Weights of a small GPT-style language model, trained from scratch on English Wikipedia: untied embeddings, a variant of Muon for these matrices.
Each number is 50 + 10 x the weight over the matrix's rms, rounded and kept within 0 to 99. Layers, rows and columns count from 0.

# o: layer 4 attention output (transposed), 768x768, rms 0.0939, rows 305-317, columns 512-639
# v: layer 4 attention value, 768x768, rms 0.068, rows 306-317, columns 512-639
o305:42 61 48 54 33 45 41 51 48 48 66 46 39 49 46 58 49 66 54 45 52 44 43 48 22 50 46 49 43 41 46 51 52 52 37 37 52 46 57 53 67 45 49 42 43 56 73 38 51 53 38 52 46 68 64 34 36 59 57 64 47 44 48 40 51 70 40 58 52 59 54 41 37 36 64 59 49 65 59 49 52 47 38 56 46 45 64 45 53 41 42 31 39 54 37 52 47 61 59 32 52 42 30 61 38 57 53 69 64 42 53 56 52 48 50 70 46 43 55 54 66 61 62 43 63 46 50 38
v306:58 57 36 42 51 52 46 57 39 51 35 62 64 52 55 39 61 43 62 73 59 58 38 75 53 71 49 76 53 40 51 67 46 51 53 56 36 47 70 68 47 62 74 57 49 50 47 67 44 55 52 51 66 54 58 50 45 52 46 39 65 43 60 51 10 46 62 58 55 68 74 71 60 66 56 40 58 40 32 45 52 33 48 57 62 66 69 58 44 52 35 57 59 61 51 31 59 49 60 40 53 51 41 69 56 52 43 44 48 78 47 52 63 65 55 47 42 52 45 51 54 51 57 59 27 42 63 45
o306:42 57 54 65 55 37 57 72 47 46 39 44 34 48 39 42 43 53 57 52 50 45 53 50 47 58 29 56 39 63 29 40 50 51 72 57 64 64 44 33 45 41 32 49 52 51 68 52 40 55 72 50 43 52 57 52 30 52 57 46 51 62 45 50 69 47 53 44 43 48 42 18 39 40 57 53 43 68 61 59 47 76 49 30 33 43 42 55 50 58 45 42 48 40 52 48 37 45 51 60 41 45 55 35 53 52 54 50 38 44 41 46 39 41 58 52 50 40 59 64 59 53 54 45 64 38 40 49
v307:45 57 50 45 43 35 53 59 53 49 44 67 62 56 42 39 71 50 49 59 50 41 33 48 46 45 55 53 41 54 46 48 52 35 39 53 47 44 66 55 42 53 51 62 43 41 60 67 54 54 51 26 49 45 47 44 43 50 47 42 42 54 54 54 43 37 59 59 47 41 45 49 55 25 47 65 49 43 52 49 46 52 56 66 44 62 46 63 55 28 42 48 63 56 63 44 48 43 25 47 60 44 46 64 29 31 49 32 43 49 45 56 61 28 38 63 73 31 65 44 59 59 52 50 58 35 39 44
o307:47 48 44 42 46 67 50 43 43 52 68 40 33 40 40 53 54 52 51 30 57 65 48 61 49 52 41 58 31 57 56 48 56 71 64 58 44 44 54 43 54 54 53 56 38 42 48 40 50 43 38 50 56 58 51 57 56 46 52 45 62 71 60 53 44 54 56 46 39 47 56 34 63 71 59 45 53 54 53 31 46 50 50 39 41 43 48 39 57 36 53 41 64 48 40 51 71 43 53 60 57 66 67 58 76 54 48 55 51 55 60 62 54 61 56 33 33 58 43 44 49 65 54 51 49 73 68 49
v308:46 55 59 41 56 59 50 47 31 37 52 43 47 39 62 59 57 42 42 38 57 46 42 38 56 56 34 54 61 61 51 48 44 39 50 66 52 43 43 77 39 56 46 45 52 38 54 49 42 53 50 62 49 54 67 52 43 29 64 40 48 47 57 65 66 67 57 53 54 34 52 53 67 46 44 26 54 50 60 35 46 43 61 67 53 56 62 58 40 44 34 71 43 44 71 46 58 53 52 48 34 34 54 49 48 33 49 38 65 68 54 42 42 58 43 40 52 57 49 50 50 55 51 62 38 41 49 67
o308:37 40 62 54 52 38 47 36 67 67 59 53 40 49 42 59 57 56 57 56 60 51 53 47 40 57 53 44 45 32 48 42 31 48 48 47 52 60 51 58 49 61 45 43 55 39 50 63 48 44 51 41 70 65 51 66 52 61 55 56 44 50 60 53 38 63 53 48 62 54 46 49 44 53 48 48 38 60 44 59 44 45 36 56 46 43 49 56 31 66 29 32 50 44 25 63 52 46 52 37 49 56 64 47 53 47 35 46 64 55 68 46 41 26 57 57 52 51 47 46 29 67 55 57 55 39 50 46
v309:43 44 45 45 67 53 35 46 49 62 60 42 64 62 30 35 39 37 48 47 55 57 53 43 41 53 48 46 39 48 51 46 52 51 33 69 27 54 48 43 47 59 44 56 67 59 42 54 56 62 71 68 46 56 36 53 58 42 68 51 66 36 43 57 55 41 68 36 39 58 65 54 41 49 58 58 54 44 52 48 50 30 46 47 39 45 52 64 55 50 60 61 51 53 35 54 50 52 48 52 47 37 48 38 56 47 45 55 62 56 68 46 48 50 52 39 48 53 35 68 52 37 56 55 42 46 72 43
o309:46 53 38 57 49 54 44 56 57 40 37 52 31 48 48 59 59 49 55 45 40 54 57 56 34 53 58 54 47 56 30 64 40 48 55 56 52 71 34 55 39 49 60 39 58 44 63 43 60 45 36 39 57 64 56 54 43 61 38 63 39 59 58 49 54 46 47 58 69 35 37 37 62 55 60 47 47 56 35 67 31 53 55 44 61 58 44 47 46 54 49 55 51 67 46 48 47 64 55 46 41 59 42 45 52 49 67 33 60 45 57 56 61 39 45 57 55 60 81 65 59 53 38 63 56 39 44 51
v310:65 45 36 37 44 66 58 64 34 50 46 57 46 35 53 48 52 56 65 55 33 56 56 52 50 62 66 47 44 53 66 39 47 52 52 52 43 43 61 45 33 59 47 34 58 51 49 50 52 45 48 70 51 63 49 54 32 38 53 46 50 49 44 54 46 56 40 28 58 56 58 65 50 56 56 35 69 45 52 57 46 41 57 68 61 62 48 73 31 31 30 62 50 24 39 65 45 53 63 30 67 40 47 39 51 49 61 58 55 42 50 57 41 64 42 48 60 56 51 41 58 35 48 56 34 50 51 67
o310:36 41 49 57 39 23 51 43 57 52 58 51 60 47 50 65 44 46 54 57 50 44 49 54 46 53 46 50 54 41 54 66 33 42 38 36 47 56 58 56 45 38 52 43 34 68 47 52 47 54 60 42 56 73 58 58 53 54 56 31 59 40 45 52 59 49 50 59 51 53 35 33 46 33 46 63 32 49 37 42 55 67 41 48 53 66 37 40 59 38 56 39 45 71 54 38 50 55 36 62 32 44 42 54 37 45 59 46 60 74 33 49 47 46 46 59 63 47 43 51 46 51 65 40 64 43 61 27
v311:47 76 46 56 62 44 51 58 58 36 49 43 45 53 60 46 56 57 41 31 58 45 38 56 54 62 36 39 64 55 59 43 49 53 51 51 46 47 32 29 48 40 57 38 50 49 63 56 54 55 50 52 54 45 58 69 55 45 57 58 48 39 55 59 53 44 55 43 32 40 52 60 66 63 69 43 67 60 55 28 39 68 46 46 49 71 53 35 46 41 49 57 46 62 43 27 37 60 60 63 56 45 39 64 46 65 34 45 42 43 59 47 63 52 32 45 44 19 56 46 57 36 51 61 29 41 48 41
o311:45 44 66 40 44 62 54 41 34 65 29 79 53 47 59 49 52 59 43 60 62 58 50 48 53 32 42 36 44 38 33 40 32 58 49 43 53 54 52 61 63 51 72 43 53 51 49 46 64 67 50 71 47 58 32 39 55 46 41 39 55 55 68 45 35 47 57 47 65 53 53 44 26 50 56 47 47 42 57 50 65 43 55 47 41 51 45 53 46 54 51 48 49 46 63 57 53 61 41 65 44 51 66 40 41 48 55 34 48 56 50 49 52 60 73 66 53 58 68 60 69 57 62 55 70 47 60 37
v312:35 54 49 59 60 47 56 59 42 35 37 37 36 56 45 31 36 80 52 53 59 55 43 40 43 53 52 35 53 42 50 64 60 65 57 63 36 43 46 58 49 57 55 51 60 50 77 61 46 40 38 46 32 48 65 59 53 50 37 55 53 61 53 54 36 58 42 53 45 59 28 40 62 43 53 47 48 39 53 57 38 41 53 53 48 34 66 31 54 44 44 42 56 39 55 43 49 46 39 46 43 52 50 46 34 55 63 31 50 60 56 63 42 44 36 53 54 60 43 66 47 47 70 38 52 62 49 36
o312:63 51 42 37 56 35 50 40 50 57 57 48 65 47 43 59 41 46 63 48 42 58 44 69 49 51 49 58 57 53 47 45 49 41 49 47 38 54 42 52 46 66 46 50 44 46 33 48 33 47 57 57 56 61 71 39 54 73 48 46 57 43 48 56 60 48 50 37 59 47 54 46 47 41 48 32 44 47 60 30 65 65 50 30 64 67 54 46 56 58 60 43 52 53 49 51 59 48 56 48 51 36 45 59 51 42 32 63 46 40 30 41 56 57 44 46 43 31 55 34 41 46 40 53 58 35 57 53
v313:55 71 54 44 39 51 63 50 59 26 65 58 45 54 41 55 36 54 62 45 39 57 28 52 71 53 43 53 46 56 48 45 38 51 44 78 47 58 65 72 39 65 52 43 59 40 58 54 46 43 37 63 57 57 54 43 60 39 59 55 49 51 43 55 42 71 41 37 46 44 56 45 70 24 44 57 28 51 42 62 49 43 37 64 41 67 50 41 46 53 65 52 42 47 67 41 40 46 65 42 53 42 38 34 46 43 37 45 48 42 34 39 65 45 50 60 66 38 60 43 54 36 37 35 37 57 47 62
o313:44 63 67 52 57 35 54 53 37 64 51 42 58 42 38 48 64 55 59 48 36 67 70 43 28 59 52 45 58 67 63 64 72 55 48 46 65 50 38 56 61 53 29 33 47 55 53 50 58 46 58 51 63 39 57 56 45 26 45 48 51 65 58 54 61 39 45 55 57 57 48 70 47 49 53 55 61 61 45 43 62 74 56 32 50 41 53 57 41 44 49 57 51 44 52 63 63 63 59 48 64 51 66 60 48 55 64 41 40 35 44 58 47 81 48 65 44 44 48 39 55 47 53 65 49 28 35 39
v314:68 56 37 49 38 40 34 51 44 62 30 47 52 55 33 45 39 60 53 46 41 66 62 41 37 51 47 32 39 54 51 76 55 53 54 53 62 41 45 33 47 62 60 45 41 56 51 55 53 34 55 56 52 42 52 64 59 47 65 61 45 55 67 61 35 45 57 60 43 33 46 54 52 45 60 55 28 45 49 45 35 61 68 66 48 66 38 66 38 53 51 59 51 40 60 44 45 50 46 49 53 50 52 49 43 34 36 51 30 43 61 28 55 45 53 61 67 53 30 58 35 51 75 66 61 39 44 65
o314:34 45 49 45 58 73 48 53 51 53 53 63 31 61 55 59 54 46 47 58 63 53 63 68 49 40 47 59 46 37 52 32 40 46 34 59 48 46 63 53 28 49 54 46 53 37 57 40 51 58 63 36 58 37 44 59 41 51 48 56 45 47 37 45 56 47 26 56 72 39 43 55 45 56 50 45 58 56 51 44 76 42 34 42 63 43 62 47 56 56 42 58 52 72 44 50 47 59 49 50 56 44 57 63 56 52 51 53 58 57 52 64 39 54 57 41 31 53 58 44 57 33 28 33 42 78 64 57
v315:58 51 49 54 66 36 45 53 55 59 67 46 62 39 55 38 30 59 49 52 55 37 47 60 48 46 49 47 52 57 44 51 59 35 50 50 39 45 32 29 41 60 67 52 51 33 45 46 45 62 61 60 37 52 41 50 45 53 64 45 46 56 47 37 21 55 45 47 34 38 45 66 50 46 59 49 59 48 62 38 44 60 41 58 38 34 44 35 74 63 41 51 55 75 66 34 46 58 62 68 49 74 35 59 28 47 54 40 36 60 58 54 51 42 43 34 27 32 37 56 48 40 61 67 60 57 51 35
o315:53 56 53 56 46 53 41 52 53 41 48 61 35 48 56 72 36 41 49 41 47 25 53 44 51 38 61 68 48 46 45 56 50 63 56 46 66 44 57 61 55 39 43 58 38 69 48 44 64 41 58 60 54 54 52 57 60 53 51 49 43 64 58 50 45 46 47 61 55 52 62 54 47 61 55 38 47 31 44 47 47 53 36 43 63 60 43 40 54 38 59 61 52 37 53 57 44 58 45 43 52 44 41 56 63 50 50 59 56 37 60 60 48 64 47 44 57 74 55 45 53 62 51 61 53 61 40 47
v316:61 43 49 53 58 45 67 42 40 44 48 76 42 57 48 45 56 38 37 60 51 40 52 63 36 50 41 50 62 34 48 44 48 46 51 55 58 36 51 49 56 53 53 44 51 32 44 72 59 42 43 57 44 56 40 41 37 49 51 57 40 42 43 52 60 47 36 55 50 46 53 39 48 61 48 40 40 47 55 45 43 59 58 63 59 55 47 32 42 54 46 39 32 42 64 58 53 53 58 30 50 45 53 50 62 51 46 45 41 47 61 63 48 67 42 47 43 54 44 53 55 59 42 54 48 38 49 64
o316:37 66 56 39 38 45 49 36 58 74 45 38 40 26 53 50 58 49 47 60 34 51 22 54 52 65 58 52 51 53 70 40 55 41 59 46 48 38 50 55 33 38 54 69 55 45 45 53 63 65 56 28 37 51 56 69 47 57 40 36 66 59 59 48 30 47 42 32 47 49 63 42 60 32 47 54 46 49 42 39 61 42 55 40 64 36 49 53 65 35 60 58 54 57 49 49 48 53 35 68 45 43 62 51 43 55 56 41 63 42 45 42 65 53 48 52 56 42 55 42 54 58 43 62 55 58 48 46
v317:47 46 49 51 47 50 49 56 58 50 49 57 40 39 41 44 35 57 28 59 58 56 41 37 54 47 42 32 53 50 49 61 49 31 55 49 59 55 35 31 66 52 51 49 41 53 52 30 52 52 49 49 59 62 41 56 55 64 44 42 61 60 48 14 43 44 50 44 46 48 60 60 46 87 46 68 44 38 37 58 65 55 44 52 56 49 40 55 43 60 43 36 24 49 56 53 53 55 36 46 46 51 46 41 23 57 46 59 52 63 41 33 58 41 42 53 56 38 35 50 54 39 51 43 56 52 60 41
o317:53 59 31 63 44 40 44 48 48 60 49 63 63 48 68 60 43 50 67 42 59 52 64 65 34 66 42 61 47 56 60 52 56 43 57 58 48 39 53 37 46 57 35 44 45 41 55 48 45 42 54 42 61 46 66 45 37 41 50 75 52 61 43 56 57 43 64 44 36 57 63 45 45 36 65 22 46 41 66 51 49 54 47 31 45 52 56 56 70 49 52 50 46 77 50 73 41 50 40 45 35 60 59 31 69 28 50 43 54 50 48 48 38 43 44 32 60 41 50 56 54 62 45 66 64 48 54 51